Weights of a small GPT-style language model, trained from scratch on English Wikipedia.
Size: width 256, 2 heads of 64, MLP 512 squared ReLU.
Training: a variant of SOAP for these matrices, 118M tokens, 3595 steps.
Each number is 128 + 24 x the weight over its row's rms, rounded and kept within 0 to 255. Layers, rows and columns count from 0. Numbers have three digits each. The size before them is the row's rms in percent of the matrix's.

# layer 2 attention key, 128x256, rms 0.129, rows 25-63, columns 0-127
088:111096123132064139151106160128114128115147125150138133129135065141133166140145139132116145180129156084162135157138118161145145110146130124135156132128131123112113128151142163154143068172143104111135159142123073101100115175134156164141138137121079097112091115138134151130148178112164104167144114121128104096120136163098131121143130152122103159099090127123168117114163136124133112094132
102:132119129102147112079163115094103119126092138153124134144103170130097070080145170119106086106144118141103142115130120135146144138111083098139137135156090073109120108156086139153151167051111115121119142146149145129136138090118141176102136181085150193129179169097128161136109109104114096129138099173163120097119110089144132112097147149139124144131122127165136151135109106086155098172156
081:132120139124104131156109146120141152092167141136098157122078166131128156128064093078086149135133132109167155185116109132166135122162119151128102107088122153122126125117129126085143124143141139127144117139107120153075154149105097155161093127132158119105089123144135147106104155104148130106110146131174089113109149144117104123137114110128146126142128139103078089126174153155136145123132
081:135158145102082120123089128136145144136142109175129124139135151121095143126118117087090142119144151129112126130179118135161097114137140161137182145171161135131162093149115165113157149119141140152074123132122138086155164151119122108151120146115119119151113125173116166121135145120126124164097156122116117098113192117106174129089126160114152081125165141100141166102129163141109143088118
093:104144170148094091130115120092154160152156132129098133174136091165109135168123142128142152158110144133146117109106101121139099136127154106127132142098162170133129158126105174109084121159129117136125101142075118104093108184162142133143148105168106090123118171149104124135130166111160112166083132137116082146134142154114155170137144076099137113143098164142115127115106186107118155120123
089:111126133100114181125141082111123107107144137116132101115121140125138106141150106147121126125153121103137157066142093066130146141136133143094119087142105132088118114157137142100085079106142142122155131124122113131152143102121134104149121135123127179097141127136157149169136112132116141120091134141105145133135123101118134170160122174121163146103151092113119105169139114115093155128069
106:077132106118126174085143130122063124143119137127107151125130181156125103109159153157124116123158105142154152116130123139133137157153088142127151111142116091096154101141110148139123130100130113120133121155160143113170146105149141172144109174125174145170143144126122155148129136132096169138121104172119121101116127136179155114134145171149139159126134120172124132129164136108105130110141
084:138150103125129084129070143104144177118133129110152158164104138171116103104128140101154120131113129122173167136106158144116113123108141119152143164106122208168121141093128128099101169137138142153155144105125139109130101100136132109103131095148117115108164120121146103151150101145113152131123139108128122105150097127118124161124172123136161083155089108069143148140159125145152091169177
090:160108119135144142108174145141102151086162108098134094112104162096160140133165162121134106101142088150115121103129146194131107128109097146125117129181117118095122099127130138117123161101103120113133113173161132133138114117112098176102130156072145162202126149131141135128128138147089150105136113157165104109103134142137126109123133145135122141100132134158147142099124115150120118111133
079:093120080157130098140106133156151125084153143134113128110158139132136117119103076139095155135107169137148078186155135162193128103163128141111159134153163138153155153142151154122175157207137148107107090139118117090138166104137141079158122130135099133097115168134116134135126161149119122139163165123110073114141148102099095134184139124110119127096139099106131159145125154149135125119124
078:090083121149155098136137144128128148121160136150109121126097157133121162136127091123112160089108139147103126119101149129156101104122126107129099085106123094083149176135145133130116169130129149128102094155119107120134141176117115161110104135107095118135114138134170168159079130155179132113146090120158108101132165108133104127122105144105153110131095144126140129180123125126119105111099
080:130115127078069146116105136135130121141129164175091132112083162160144115092108110150129168131170138077135161132128117092125121086134125113084143101096119109133097158082156121135111149146130160097103112152136091162111135112109126139133090137095089082130155109165135094100136117151165075117105145142111118098132116196112169138161136125114136126121116100113141110161140170142120150110117
082:108117117108128106149128176121101159124089128114101140109124154096172080115178123139111145144148112142122142111127148116101123131119090160139159136131115131169104081165123098134113117097163148115162144119133080156151128113101137143135095122125139146150153179106107111164147120148136106098165112107134128119156112130163097113130153143108114094135115183159119159128161165106127137141152
082:143119132153152122119084167141155172156135144131143109130144129136164119148122105131159162134130144145147116132123116099114120134107176074108140144156143156158182144115136181140109087141158112176152140106091126056168125188136140122155127112126136131105124114145144125153100139139132165172082154124107167168123140145114160155112112134155154158106174153109124121114106109115119130104113
081:108179163154137146145112111101120150161112081151121143128101071112107142138132103103162124140116139147145116155165164162111124084155129102143117152135180149103056195099116150168129116115167130158120162131131139112125108135103128134149134134161113073117121120123108129140149121095151167175120167127128146135128141158136121132117107154119126130131074077129133165110107123125159145139129
076:148113154120105130140138176101119127123117135137143123113088115112118128128140135131157091136157131107105155158180144081145108127096108106121159140137112152173136139098214132163138129132128137158099090088161160096098162095110144056129153112129149125108137102133126093107149112092114143149092150114135149153129103137119155101127102124129132107108124184135183122149118078110139179112139
076:158148138150134145124138157136124093102136111128073121162139089154144131098147131146154164119087095129172139113156122126134121091160115103162136147129155113078121099092125141152154137137152119106121125115117131140182119140161132099139097156089128156096111125153160166062105132141111134103105108112114154136130118133116123126128133112106138141133154138190129143151091088162138079094116
085:169104106141131111134166144177139153099115125119155119173125164133155145132140156128150147142140117135115119157129128147155134105137149120107108123151110154111050081151144131150161165119133134150121121180139141097111157136176128137157135092110148120144131109166091111130112131084200086140134118129103133139155156119130136118170134125110122107111114180153120143168164162129107127146102
080:126123102118106165145116153126136113108167148127181132160155141123133104106139135152099132127089101093124131131149136125143128108157159103107132137149154075090164104107171116098106144153108136125091140141127145134122171113122151175162178099117107162140130146141114104103128155128104125154144122092116103132114111107095134127201110138146120141071163120103105104141117130132116175128098
073:127120137099126152138141150110134127188094109151144130131120124132110106134116145124158063139157147163156147167156143096104085126099155164135138166119126168136104138085113080185110112116116134136120126102127179165126114112155141130125128155109177124108154146129147131154185107158117134132101141124129133156101101108171136147107132123134129115122151129160145117106150126130080132141136
076:125100096156131099190112141146141121133119133160119122128120139123159162122111128124131084124133149094113125194114140118106136122116158138143103136132102198115125170081141105164140114145107176150113110128134138120158128134094123136177147130124155094101117116098101076128174136144152124140123134116120112116149143122127134112138137127136078122146095144109108099170144109115117144105077
095:147089122090139129150190160143096137104096139128143131128124155136166129118166103141146093125109120134131167091120143144132169173123149155116131120132150111095134108154137119136167151115141133123202114122145102126152129086111150162117086161125159187133146138094141152100139118096105161084135114152117098110133086068144178130161162137137088166118151119169121114146175144106119115166108
080:118119108147137139162111145117118097131152120153143141120144089095086155149103137135106141114114140131116113149138109115121124113145122148134131131140137143140154149127125119125103126125094096145113110130108076111117168167121133088130094096177135086158114139091124085141129102133180129091130129133121156144131114164110124108079132122093130119114054151097132103168118132137127139122102
080:110110152140106104162154111114144155148179060118094148138088116103131156142110148138124105119139146130132133165100147155126112123141098099117191116133136114118115138129149149143156138133139147151134107082091127113121130144134165148115122132130129130086129089155166143127123073167110105169110172112155132180156144165124146087109116145144163119153132179115173144140079141136112151078068
075:154100148100118129129130134106110079142121098186179125135142123123131077120119144125131130123116095114076098129119147119120120141165121176115140158137121090108126131161172091154177141161122130112162161093159137162145118120131138187104156170107165134089151130148137132151108129067129138145150144124137152147156113115125123126089133120090082144139143141154128163102120116118121105143068
081:091152157122092135117108130072116095112121129098104170109145104119139113165112116098140103156115134150131110148125080107139140110145146135147118144102115142157128092110117148103132112108086075130142138070106126112138126121100105180130165131118113098116113120121082124133150136103168138156104133104123114124142128084145130108112110150103132155100144085068164078145121164069112092118101
076:120127124139078099148123124103140081144122081110150148098148140127094121125116118123141156178089142145109121195136134137130127117132149130106113138126117139092165147154113170117102104139144133127128124134094158140121164130127146134184147177205115119097100129142140165152118114156177108125084129145102145116112142114178122136142131134125135133111123159092117119098179098127115123127145
091:164112155145100115118120115114167103104132125120160163148173090099140204160126142126139126164094135133131088135118135109131111088125123131117083131138159131160150159135164125107133090121129138180145139073101105099095164148089110092137156120158095141074097116146101124113109115097109094124095155086128127127135127133136098127133086105116142143165112140144157122131085137169167133128135
098:138151116118158124093155120122114118122122131136140111099155172142164087099166128134141110128135116135081125103166141137141131124140142114147150133131088123123113138139123146124148203072162114111163089125161150132147113134137105126099093185084164192143164111104117127116181139130106146141115132146114129101132095106159123118111138136132143171160153142161147153096126114109116134171140
102:122160109081135123112163095144119103114069150139131149119108197095142100081155101148129099152151145126145151102148142136129144159164140088134120115169127118147126104150153127127140137083115137105151114151174169121172157117173133155139147151122143171151157147132117123106117166126100108124143140141168092137106124126153110113131150149142136165117146145108128107150127100093109143116160
081:119148102108111152098147138111156142128128103151163171117128130142135083097116109132107097122179108137139201125120095115113174132098142137086109138127125126118138137131166131142130113104150163123175118134151088143180102084107123142129170146087159176135132138127151158166105098165095129136141135127109117169113103080112100059189104154162130119118109157177128123120154112094133098086102
082:141120131123102158139108095116093098161099140131128123087133128108168148121135151147145137102141092101155095173130140135103106127109146130132148141127095107142107106139164105128148139136118101087154107142136146135110145104124151145067137115108152153171113104107151066141126141143100163080149157130143121120114087152131151117153133159137132115111105101143114139124130176088157081160130
083:117079153112073116134138073126087124150124123101125110151108111153119118107110179125164116114131079110112181143137137106114116133127122129152129142167130170145139149080122130106135102123104135113140132085086108126095166141108112121171170101140136122124139103129097132142165102111125134127119142111150141119128147163111126109145118118126081120136112112119097150157137146104194137156126
080:129130148136171142147138144155138121068141118126105148150147163134160124150135148113088149166105147111136115128142154129162108140092152063141077133135113156153122116147167169136143124181154154136144152141108132105109109121098111126152142125161152146116123174141126095168152107135146098135130164139099125121135140120146079131175107118137155121141103149127112092118115163148145163137148
079:164115120118075114163098161123144096098176122144142134112108130135129144161077099118173125171126136143124129139132145129178110109140095115122125120086140141106183147103139152102122121151147128131107148089076105135119116141101124127114150128134100109091119108130116137119143085145110109134137136127168150099130121107098093109134097125118118117123119118122119109111130167123112134133154
099:097140165149115125120098137098128135146173111162112157127138082125117114176121124139185154148121130128154140142109140131130104112107122120154156132091171146129161128082113148103148121116145101136150163088104090123117086128113130137140191140146117062092108123160145125190092119135171104197110095154140166154121177141090116117129105129149161121126142135126127087094150142108126159096123
084:140139125117147161136136136141127115151138113116125136136140156143119104069140117111143121107148111165133149154197144109142156134161135101120113114130105114117118120158146115148149169087103175149132109151185136154178095120094144122118118150073126167171147115138146122179175163149142123073129128140142112110164085122126135111150147140114096121140088122197140118143187155136139145125153
091:099130144154115142151101102115153092108139061126122162114131078147129110154138137142124145135131134121139103141106141122131115105109104109165125133095144151145161166123135124132096090126122144138112124109090118111124120137098122122091129088146092081103098106136102097155115132114149135148107138123103171135134137156132115202109103129145135121119146146073111124118135121099149137113114
070:112158127155119140127104132130103142151125098159134155157136137098172120085100143110159144130114070121148106137159107131151105128188133146143128170116116129136084087140133133110148153102155130168120131091161144122137115129131123175121127159118156076102141121139142097125112114095099123141129137132130146075122101138102108123110106122087144122119128103139147095093158101106107178205163
# layer 2 attention query, 128x256, rms 0.129, rows 26-63, columns 0-127
094:092134123121140149137121124160134112124079152129149116136161142131162102132179133121156123154164150162132143132123102130134127146142138180127163156133119132128130091103113104117119153113155158123169126129151101098138141115147148132116114150068152146115180133117152135129119141110085132100143113139144155122142123130129128172125166140128135124154165115139131134131125099117167129154134
094:111163138114124066130102115128114119150134146131099092159140125146132112152071131109124148163123152134109090108160144098132130089169153107147139154142131147143137161108090123108150135146123156161131144076143133078125135180159130103141138140131071167126170148126150115162118118136149118174187111131095124127140137122105159127069129127121133118103110137120149132101113127152115119145165
095:145146107128109120122142153160111160107134145141103106126094098166089149139140164197113140152106129116145142157133086117153152111124113125144148112135129134123107117153161155145126130145070145108133106127172122156104125146116138152148094109085100157146120146139139097122115156108162142145161162111151111144106113121126131111157133106124099125123150131121159138138095134129143135110171
092:105156052131117128197146126167141130149135086102151109126137138138161132125108087120104148105155133128164144118125151150144137095139095120149144109117139139136135162135103141099116135125096135089135163126102115108103131119133086147103119156093139143157155127152104117160125135148134160090143105123153159129165122106125138133129146097112122113099113083104081123145142078112166153131126
098:127147087134108130162122105124098131195096138103091133166150122132139141148129137123140139140109103135126121131111169128118151123136128130126149091138142084102169076127097086167144136142132137140083130149170166175142144141172116136173114197098136110126163142120092117118115124106124119095163098130165101151127101161089172161121155103114114113100152089142089102110127122108132119117155
103:145120124128165144115137104126123119124123145166121125115100139130118104121134121120125145136140131149134127108126141172153168132164154127160147123117096128112133114165115109136158194056108132091144150161140141195124097138109119129090125156092143159145148150145148151111150159071144102134176114138134111162132109098084129176134167127119121173077142149141105122137113128149146105121147
105:122124122128096168090152148112174163179113090101112106103162117113119151129064078108119118146095102133149099131153139137141093143114132176142102063120125136134130164169091110168077131161138089108130145142119152079138125121128122136125171098156155120173069133127111130129133078134100122076124160130088122155128120158143097099143141095134164132116110126134056137119120200109097120166112
097:121148178085148083090119114136132153105096131184124129180098164161150123102165130138140124102134125099126156108127135105135120148119085128110151104112120104114136104105151134152123142100095119120163139062144117119126108112150117106125094121122131119097155133139145152078101122092127128111086103117135141170089092102153095126110133128124132122174134132166137115150097116116106113132143
101:163129129155118132119127125123111124130146142147077105132147112142116099155122135138133130166161093115111104118124112077124137097138173100138120096136100145116136164165111140130170072148107144134127133121175113150104087152098106128140123148112128091104105108149176116119138144157141096158095101139120147124125126122130131077131090147152166127127105105105152141161123126111093110153105
098:148135136114087081136089104150153130137151131198109109199145086122115137141090177131144148119129158108108116109109119150131152129126115082125152170149150130132110112081145145147132133065135133128146123090099114113121117125154141089147152106111126124129147088188141098097147116157105143130113111159147109128121126131118162100121132095163150121129133149130143129125122128164132128094154
087:097181086077119135129104147122101134145171115091122103147148144123106135113111127120123103116114128137137099095133108137134185098106137142149119155149115122083124109136119144118181120159107080131084122149089158102113123157134132126114129152116133157147104110158166152115113144130171107131152098122125087137166140116134099075082144114128127086114131154128169148143132123104086167149104
098:131127088160166140092097085077113130163183119135165131100144126129150116159117145132153083079150116139091116110168140099121130143107155119138101133145151111122075130154131158104085143131150127102156124032121109158121147134118141133140152122135136123135152108141128099152156071174126137162126142143109147159091102163154147127148128098139166147117123102115137156113111089143141093123141
100:135127137104117149162189146130088110129145138122131120114129146128127168144149136141099122137134131095155169144126125175086112126126084122162135127105108134134093094144208094111124125185098149123109106156124088160093126099114114148145148121136136116125122174110069149147147123096132170139129151097136102107135120154097113137129138118107119105125184102115120119131147178121135155109119
105:131139107138093152140100154105155126186125124104150158082162121104134160130083121125116141140125141114149109153102150123156101136109132167135105136066123162178138202153115112095118156175069116142148145196103132132108118129123151147102159129131172120147090137113163160165117115121120129107149102102138101156158163127154146131107167125116125082144156124108108128128142194122128136161074
091:108133124119146153113119144130157130146124086085152122144150120151105104122103076101134122119099143134111129136110099116176119118131171155147079126100150116130169120112126088124098135140148125125139114151141078138122123126141151133126097106098168123103065192111151124141093127130143082135141150116126093140148153183155098127115101129131134109164158108109105123131166137195107102141085
101:121128155102122128143119108174157157090157126126125149138094168156134165127113142130117142191143148134167149127093130136115130139119119147123163131128120133093167093097148107118119117141080130155105123133150146154080098131128129133141133122147145129158143137128112130118126168080100144144150130139184106141137134140093116130134142144130126168101130106118126138088116130158101150090141
103:126162149101108128120103141111090076130098124148080102096111121106135136131106179128120090096199161110118149110134123127128132096087132100134135166177123102131163138129126157104137120154127085121102094119104147114136115125133156117117149149186091156125156091148158156149150128138130119127115137124117128134106110150134163120114097182160151066132136134119206123098143130130134109153127
092:165127109161141139129125144154132139153162129136091130141103147167124135125150130108119154162158152160148135119126127158134142153114135151132141112133091125125171128176110140138072107182142076132135140121145147131144141147142115122132077117147105117146091105167148182129116118128144104099132135149148099105108121151111144149159121142120140112118153134149132134114156096160125116109104
096:133146151090160167133101113116159166116081085120115141129133094094134136148167081124135141160114098125114119145136145125118113123177133123145105085104139126137112149130100072099092153131106117129146149121133094105140131126150148145125157097186124144169136113118098120150148138085116135127199119125118118132139128109109143169148140114118115147144136092171061129121142145154138123145126
090:162120109165139152148100164113151177152165096110126160168158150121102118111097114140129112100130141125161108115146142144216090142160102106104114143105157146128091115126104108114096138139113111114130134105104153065114152143134091137121117136117073152154114171174099158139141074124136102137126129175112104144099169167104141130073093161152136117154139109181093125113157127177152110128131
099:129131104124139106086177127103118093154104092157125144151156098143108107138113154122147098095162137145067147103107153106138160138116114110153103107180103121119093099101095100094134092106167105137127110133143144151149090098126133097140146150105136080134095098113140093142120116114108123136117107142126154136138094137140102141122141155144151168110090106107160145141093151146134109178105
097:151072155130088110097084097103164114092139123156130147127084106132124124161125142117120118116127169139142110125111138130131081125128134103097130086073112147110108174136118152147149124131124128131121096137137210121102097139080120118122174139103064088126090136119131131160090128164134102118108145141139149131118142123147132123152101159154129107089121128052191141066140113115120116184112
094:143102142091104128126134156165117159102117146115129120147134163178104156118167145141165127150149156087128087123130148123140110153105143130143118124108156157132155114117140152132111162116116104144090128163142126125107139118118093153110105127106115143133097148137140088156144186150185133085156136126128147163163122138138107157150142165113094131133135134081158128154119129149120117141129
089:088086104141112138133111140134137138118140156102147126126129129094104137128138105132119126116122103123130149156101098101086115123100116121130129119112120104132132139125128168104079141118160100102178116143105141147138150154091157123151162149131148089138125117125129134146142119173152114103113094104140150124115124103174111115102091154130141074140176077078202096112168105125170099147165
100:108103128168124181155167141110160118150168129153148116138129121131143159119133077139125158117125148111104171127137129146120114115127087114122127142128116118105092150107128132083120113131121133156143117133150148144125133141116125144156118161107123131120125134140170096193109081153137114151143099114152183121129133123101160156145155101146132077111121104144170168108110098126135075156079
083:119131187093144143125157079139137131108141102135090152130122109141174122130158157133165107136133121151145077133061140115098132146178153121149155088126124136124098139135161093139159138105156141140110113141104122133116114130136084149118101116122098118106131084146108143121137158130117106162183096141099117106128113080098171185106136131115123108096129144115138124164161148113116110135142
111:117154168155171102134095153140148140153085121112150117085127081126135112145135145113124151129112104114137134146151128139120082170116156155095107130105116108150124119139164110128124113181134119102119107147122121159119122156116148121128135102204160069143122104099100141127157101157150128133086178131068131134133171131142133101134112102139120118159141100128100112146148113121128161102108
099:112156127098148159127162119135157141141126086108126097143144137104128144107130176111153152135084135152127113156075109154122135168124129160147136139140084130132138087103152121160163132130130130117138130130112116125150147118136157156123164102092131138140164166113118115115095155100076168102107092082124099122114119137116113148109140191127100130148144121111110122126119155145116122123134
101:124078155150161153160128172123072126102163108106161135073106096114099139134163145104129163108126120151083125128102061114116142149106123134098138139168125113160109078152148111173119112141138134165133122135170135161153159106106116085099093142125122130090161109162158119122140088118091136146110127127096151147105135107120127165165121134119088126124129119133145160129143083118139131137143
096:134138150117131100083117100100097141172099149102122127118122144129131101155077130121158106137137123119119141117153154140118146173133152153142109080119121133177109149149095131138100117160132130168093142140171126122121185114161171109147127130167151124147097145149081116119135081106097134115158093168117081133126104163134105167128120124105114123139136081141098131169171156125098148189136
097:142136118123123101117115124132130170138142081126103134171172138110089068138142120100127087114109118137110164104149147116126108138106167134142099051112141135107165165165114098166102151105140153147169143133113159132152168141140129185155107108120109169128100139120120177121114127222117156103094110117097127161131123119143140110138154127114130158114146138171102142121165154160090111147103
093:131128102164122108134111102111164114130097123102141100117148162110142094137122112146101164105129162127133104157147111122163134097146120155129090143077117139133128145118148129129106144108134050160104090166098154121191107127097157074079156164155121154092167185157108125130101120172148173132169133136121136106148114100158115133166146163122137137149121185130153132123155128103156132129141
100:128127168106158101118095131097125095179124106117128127102149106105142111123129149129118113097135088103087129114124156141095125139124125137140100098122111086157122153130139110110126087109135103133142174099119117144099159117177145088140126104158138121117151097079124170089144097153090111090108138113105092174113181151130161135097140119153154125132103126130123129148166166123100117115117
091:106118093122151139093126099113127186096126110118119109162148130191108105159117137104111143094160142149138137142137145111099132128167120126142091140142130124099084168144078169110100133159114123141142122153108135157112117147117122122110138121130111073132088084120140124134114110109159089173130135103082124122113117118125119149109093151109162117121088137097150090162109125125116102139152
095:157107146122142137186155144138130145167163175086176138106113095140107167161167137134118140154147177135115088177163099136107124109146082145123124149096140157132113158103147150131114144157126125139076098143106129144066133146128132160119100132151118153139117139137066105133156145127169129140172133109119122103157128116133125151124150132076126134137092129094145130152122092123183101104139
100:178140145115117112109104100107136145127114092151078138144146148125112082138100116120107143090124077091159126087119139111140129144117126148119133102128130112093091144126065105112117118110152084089142126113155135083096124136147128149117086100116157124130102120122130141078130088157047133142127104163128083157115132108137170111108115151160170146079113081129107117114107160133146088147109
093:155109127163101134141160143140126109172184120112175110093143113116111129113129094139133125101101173138170112183138106116150081131121086136106088128097120154144123143157142141140113147172126111144111062173106170124092117125101150189125138145110109125124123154117119133170111106122157116106139133126170153104135134141139132111107159137100109109115121140120153100093094128162139119129111
079:140103110171125134090095119121122138097116145157109141115157089109131116142129149122111132101121117163078099142126149106128125157130144107149152144152114115117078152158123108179095123145127146108142158093094094137108138106109103093142136096109169136123079140118093105137181135132154123140137141151126153146130190114180116116086119099127144089099116145154126161135116137125138073119119
# layer 2 attention value, 128x256, rms 0.16, rows 0-15, columns 0-127
094:094135129119110157124143114164127146168111124148102106155099135121092152146074129160185097085121096119154139138121136134147137094178100100116140067132126131079106133105132127138138137177088135114115118111117120085110117133123129175101096116138166146161101117148132127112120123118131101166129075142166156114150112114185166168136099121120128114088157090139092145121103154133127122115162
108:075123120167144127127109166089177115182144117112126095123094102103132153133135159100176090183116083080124100147147134130135115148112163148148099137127130150147113147160138099103138138138145107130137161120136102105137109132127141151149101100174161081115136135114116094162142133131120137146115134125116075132116135150150121138125118134128126083121073177095116142133150132114174115134125
089:111136129109092166125123113129153166094121110119070080127127168118108083098156126150141151096108132109159120142127156161123065135171131120092141160110114119105146144121087118129131175158108149107079168127094122074117116102126142124058139137151133131136119146116125141108123165133136162129139099095126147108157102099131180146138125137160118144161181152130137118129050126117149121096167
088:122097130134143106135117115097140114179139095131129117139116132148192130163151119109148111144159158106094098090097101129097148099077125165110133104124160073091131116149130099100122152102132154137136110120140129159139153091150137104116129135117123132109143135129118109149151086130145114118103148150116104125100139143149070124119117131133144130103135162187162101088157139141164156129105
092:085133092148106108123109155109153155138141141112123114089130080112137126161128102118136152107119129116128097117133091144144131156180138141110105140100130156127095185138125093142113116123153101160149174148104123136151147147116128117118176106151133100135068129106117109119159127143114121086103134110114146163123075150157132144169104137199115107142099106124087100125143125144174139148153
073:118130113120139114070099140144137144112141149147140119102117117147128107128122147109087120108157117138135155052138157079110156132117131103173104170128132131074133101122109100136131121126128081117129093113080084087127122106115121122154139115116118133071132153138151113092137113168151113100116109124150101132099109102091137098126130120115085130140114105137152141135169099108127126099118
076:080132136146103150115155145121151126149149118115096125136137098121132148142119152143114162110125113116131129166125136133123118159183135101143101107140084097086155119141149127126132134146117134174119126045140080162105182141139097111121082101181148160095125108166126138170141059132102135134088137132117102110127148128157132157136109089094077097172139112122131130096138119124106160117121
089:098106137130163101181125150170123048114109151133147131106123110125125126095136195123133133063144138087091138154132141077153140138129144105135098139163138118130152105100155136098122126121085161102126114071147143148117129143106096113150086170139076129105141125150141118164146141117147104146082100085115136108150101126169142097157103134094122116133110110142144162114149115074124152137135
115:114143137148191153149135141158126114112128131136173143085146135131134120140176139183170124114168101118087137155079111090101148127076107115116155141121102128139146130120141124129133123121128115112127129102140146137130179114135145109146114130108117105089148155122088127158143104099151133144121149125112121096143135137145114153145142119124043156168131109151173107139153135118118133102168
087:142172143120110119135125104112102170138115125106131123125092111146132133146163138123097124127121163092155134141158108170101124107203057150138137113135153170112103125129102135123133130153175121118131086153112131134158093142179138167102111105131125152148106157149131120108135194131128125134137141145135157122136139120132144131111105106122126138135147155113154130145129126100139158144119
112:157074094133132094123101101106169135128144118153148138080127133118146133130128120098120126152088153134131145137157128123088109124113150133148080126087133161114105152161115111090094108083181146165180145151085129097115123168103115142119142103137128097135106085096107096094129126144104136117125106090094113138067153147144111124108143098140155124141086177105129180116138190127165152154121
095:127160112150156133153105147124128139139108129151129117101117128145115120168125119157135152114114120141123162153119145179124078110105102146125064125084137188206120160116128141145059087127143150135130142114083152113115133137086109143149152128123203122138150116118059092154134081138124104162081097136095162153128107109158110139098126111124124129167131130101112120121146164153130095100161
102:156135099162131145113187146173110122089112125104095109145106168149171112112153170099121115137191141113136158105081130132096137109121117113121176144168134132135106075119140117108145109106094166113109156128120168129117103136191107148131117143102139146118111099142163143122080143150115111111131140166131126122164114104077150121104138169111114176125185132160147123116108096156092136128148
093:142177104117080131115136164114145127155138078103084085120113178122109154096146104123156118115129077113124134112145106150135105124144123090137139119103118137113129121131063128123145146118111172141092138154093160105100153162128181136113125115113126163143103137122140101116143172127169110110118098122184099138121122132091140116130135143164137136132122145150119139119123143167149129164107
086:140112127184151111139112079165114100082114125090129155108143130101113125116158147134115127149126136152123132160119113091134109108140116130164138126107118120146158126150175166079193124173091152118159142104138109169109110124107111068118114145153115106122129146138124142138144063185129122127141175081078139084106164107100118144155131112141093148124172134164165126112105145109098156128146
092:134151140127122165152134130125135109168123118147166152132138166138148099138121146203119130114193167157071167150130152097133158113088128127143106129170106144134140121117165097130121119131089119168113138137137170129119161125112088106145149157120147127093124127177107139138121109128115098162108158140139201137135124078101127132175146137078116132120159106108138109142124115087118157144134
# layer 2 attention output (transposed), 128x256, rms 0.14, rows 0-15, columns 0-127
095:195150139057093107118140119132115127061152110114120146135137137152150137100118135124102153140120177125142157131146138159094128104131147133114133149084149120136156142107120145142158110086133161144105130149070185114087167152126112118127151119099077102155147115103119183146158127174121170118135132142119140151112110091092111075105117144106125129158105165097128136113138118107124125142115
109:142108125117169120102111109125119185144143143124167161128130106127135101121123099099084139104085150128122100131120141143119115077134126159132082103127133135126138168131104129144097125085139127129170131104094160155143151095098108119149160121117145100084128112131129100140145129109124093143123125135112149159128184114114084120140130101100142137170099112139163135169141127131119129108110
105:137113135077123135110156177093121120117120146130135128107139134140129203110114123102126134147119167131106114119153130135103148139154111126116188163140145173133141146125133132134125121093173144100119122148094131150138145171158169113169111091070107140132154098118129103129143132119109123132124161118124093131148130140073143132147129114117110113077108130139157162112102139161163160133129
107:123172126189139158138135174113140144128141138146130123109142104158058104136122158135083117176171110157091146153148134112100127154129115118105109134144126146135150144182095149136130090167095119153154150094130119076156106166146138135128121123086150099124093115110153081164102139122155122133139184139098133149154150136099125152128103093135112153135150099097148143180094133128116095126103
100:184140147140101135089142111091099137156086102140108141118100149107087093100099118107166151150123085134121105117091177138091099123075104100166106097141107126146127103128099088124137137120143090114108134179141091135088071108124118113130103105150113081135146119144128111167146114134097138123141136100123120180136150158137118146094153098075115126130099117164117124106139153152077124133110
084:142110113128113123163120065105097077147147117139146122144101172146176075105129157129107115145142135154104061152092079090110123113126116096112149123125108090160133115147159121143116147106112130113143110102141112110147137142136160091110092146124109176135155151142113134125118137082112142097182117094081122122108152129146127132114121139151163162121147179163131115145109133130111132123101
091:138097146112171139094129110159093131110080131124112111125109143125114147115145134127080107130133152131113114096068161129117152113091151095153133172113160183156080151118127147161154112070130147096133158166121178092122074162092118109158147128143106101141110135161126123126145178111117148124114111122158149131111156115094119135116121146113102113146123156131144110094134115110139153124117
090:126136144123062179099166106085144155151125059168131135147122094097149162145130100149110086180137142140140122141077116111101128101143167160102107154101084115137130174146127109128123083093128082139146114137152135096172147117135106153134156135141161117155109112159105151122139095137135132135115122187132111181140142114151126104121144169101086142121182120119091102121136137129114143145134
103:119118116167126121164097131126109086124111134122121191114140114111106121112090160128101127109142133115130120105143150111128134133126156132078106123145124080123135085150149115162133083123139125099110132130164121131081106118090123097176114152133141095093124120160109169109100099094080158119120116085146109129122105098099106085101149120127133117104147089139107110094106121121097100161064
085:115167150144108149126126134182145133100140109101085107168166167126124174103095132126137115105105115143146121098158160112126112111111174112126116126113123079139129155105131111130145127147091155130137135130093109094093153094087139109112118115152106149147092101139098134137118113144127098125134135117132111185113166111119118115134132136153180074157130144141098119131139151131083127068077
104:124161120200138113170127147132108108154111165115135062159141086120126102153126134107125131130068118100126097156174142145133105149133160155139101098127139134139123165147107106102136134160160125111137136096152104164125168085114140127131130111130172124087157144104107103124094116113162153152129183137161119140156129134119134137154131104161149094125108133100108097108185120141157090131114
108:158108143120151114083129137114134105076134151101143133098170110114077149109156093165130121137116125129146167100192135126111143130111139143158146124110155093114150120087137100145135120161129124158122160150145151163103156092141156136138119109145094121147114123116092151107091099120158178093166170089123140099120124149109152118141135117163121108120085109144116116081162162092125116150133
107:119137133097134093116107112127131135136139148097161139145188151161059109127099111153109135124128112129090109128132109128125159124137116134123206099131147097127177140121098141124092150139103131116105104126139101142161123135122116104111112116114144171135149165160105096086161111155155106161130129134113083111092122133126167141131138105165110081098105107139105156166122106111123137086155
098:094111110149132153094154124146126169150171166112117122114151078142147141158122102125113107090119177093154128135137130141093155105195132144130159113121155117127104140128151116082137151128193092105160135146125139138156076105128148139098139086164146165170125119123146144145132140119109147137167145087109130107148179151126160148145147139145156096112116127135088122177098125128085101097107
092:142076156162118133147160110153115131155128131143117113114157122106138166145132118126135111142143134122122116111095126113113132187120136082110139137158123162125123117154111137145124125109144136171092146115151115125142120120122163149176090110095129132093115115158139130148116163073156141145113088140192131113148076137130147155118156164121111072132083114098097122100187094111186125117117
090:131121150186137079113132094122125094055127139142101145123118117174124130116121182140128118141102109113160128160116118100115121090092154124104152149105143102129161140119157155135121099143094152142102143107131146113067093144162103117146114132121129122147146132124142119130142104156152132073167110126134113141152104172174104120096130132169111149083140116145145142111124167137146092150139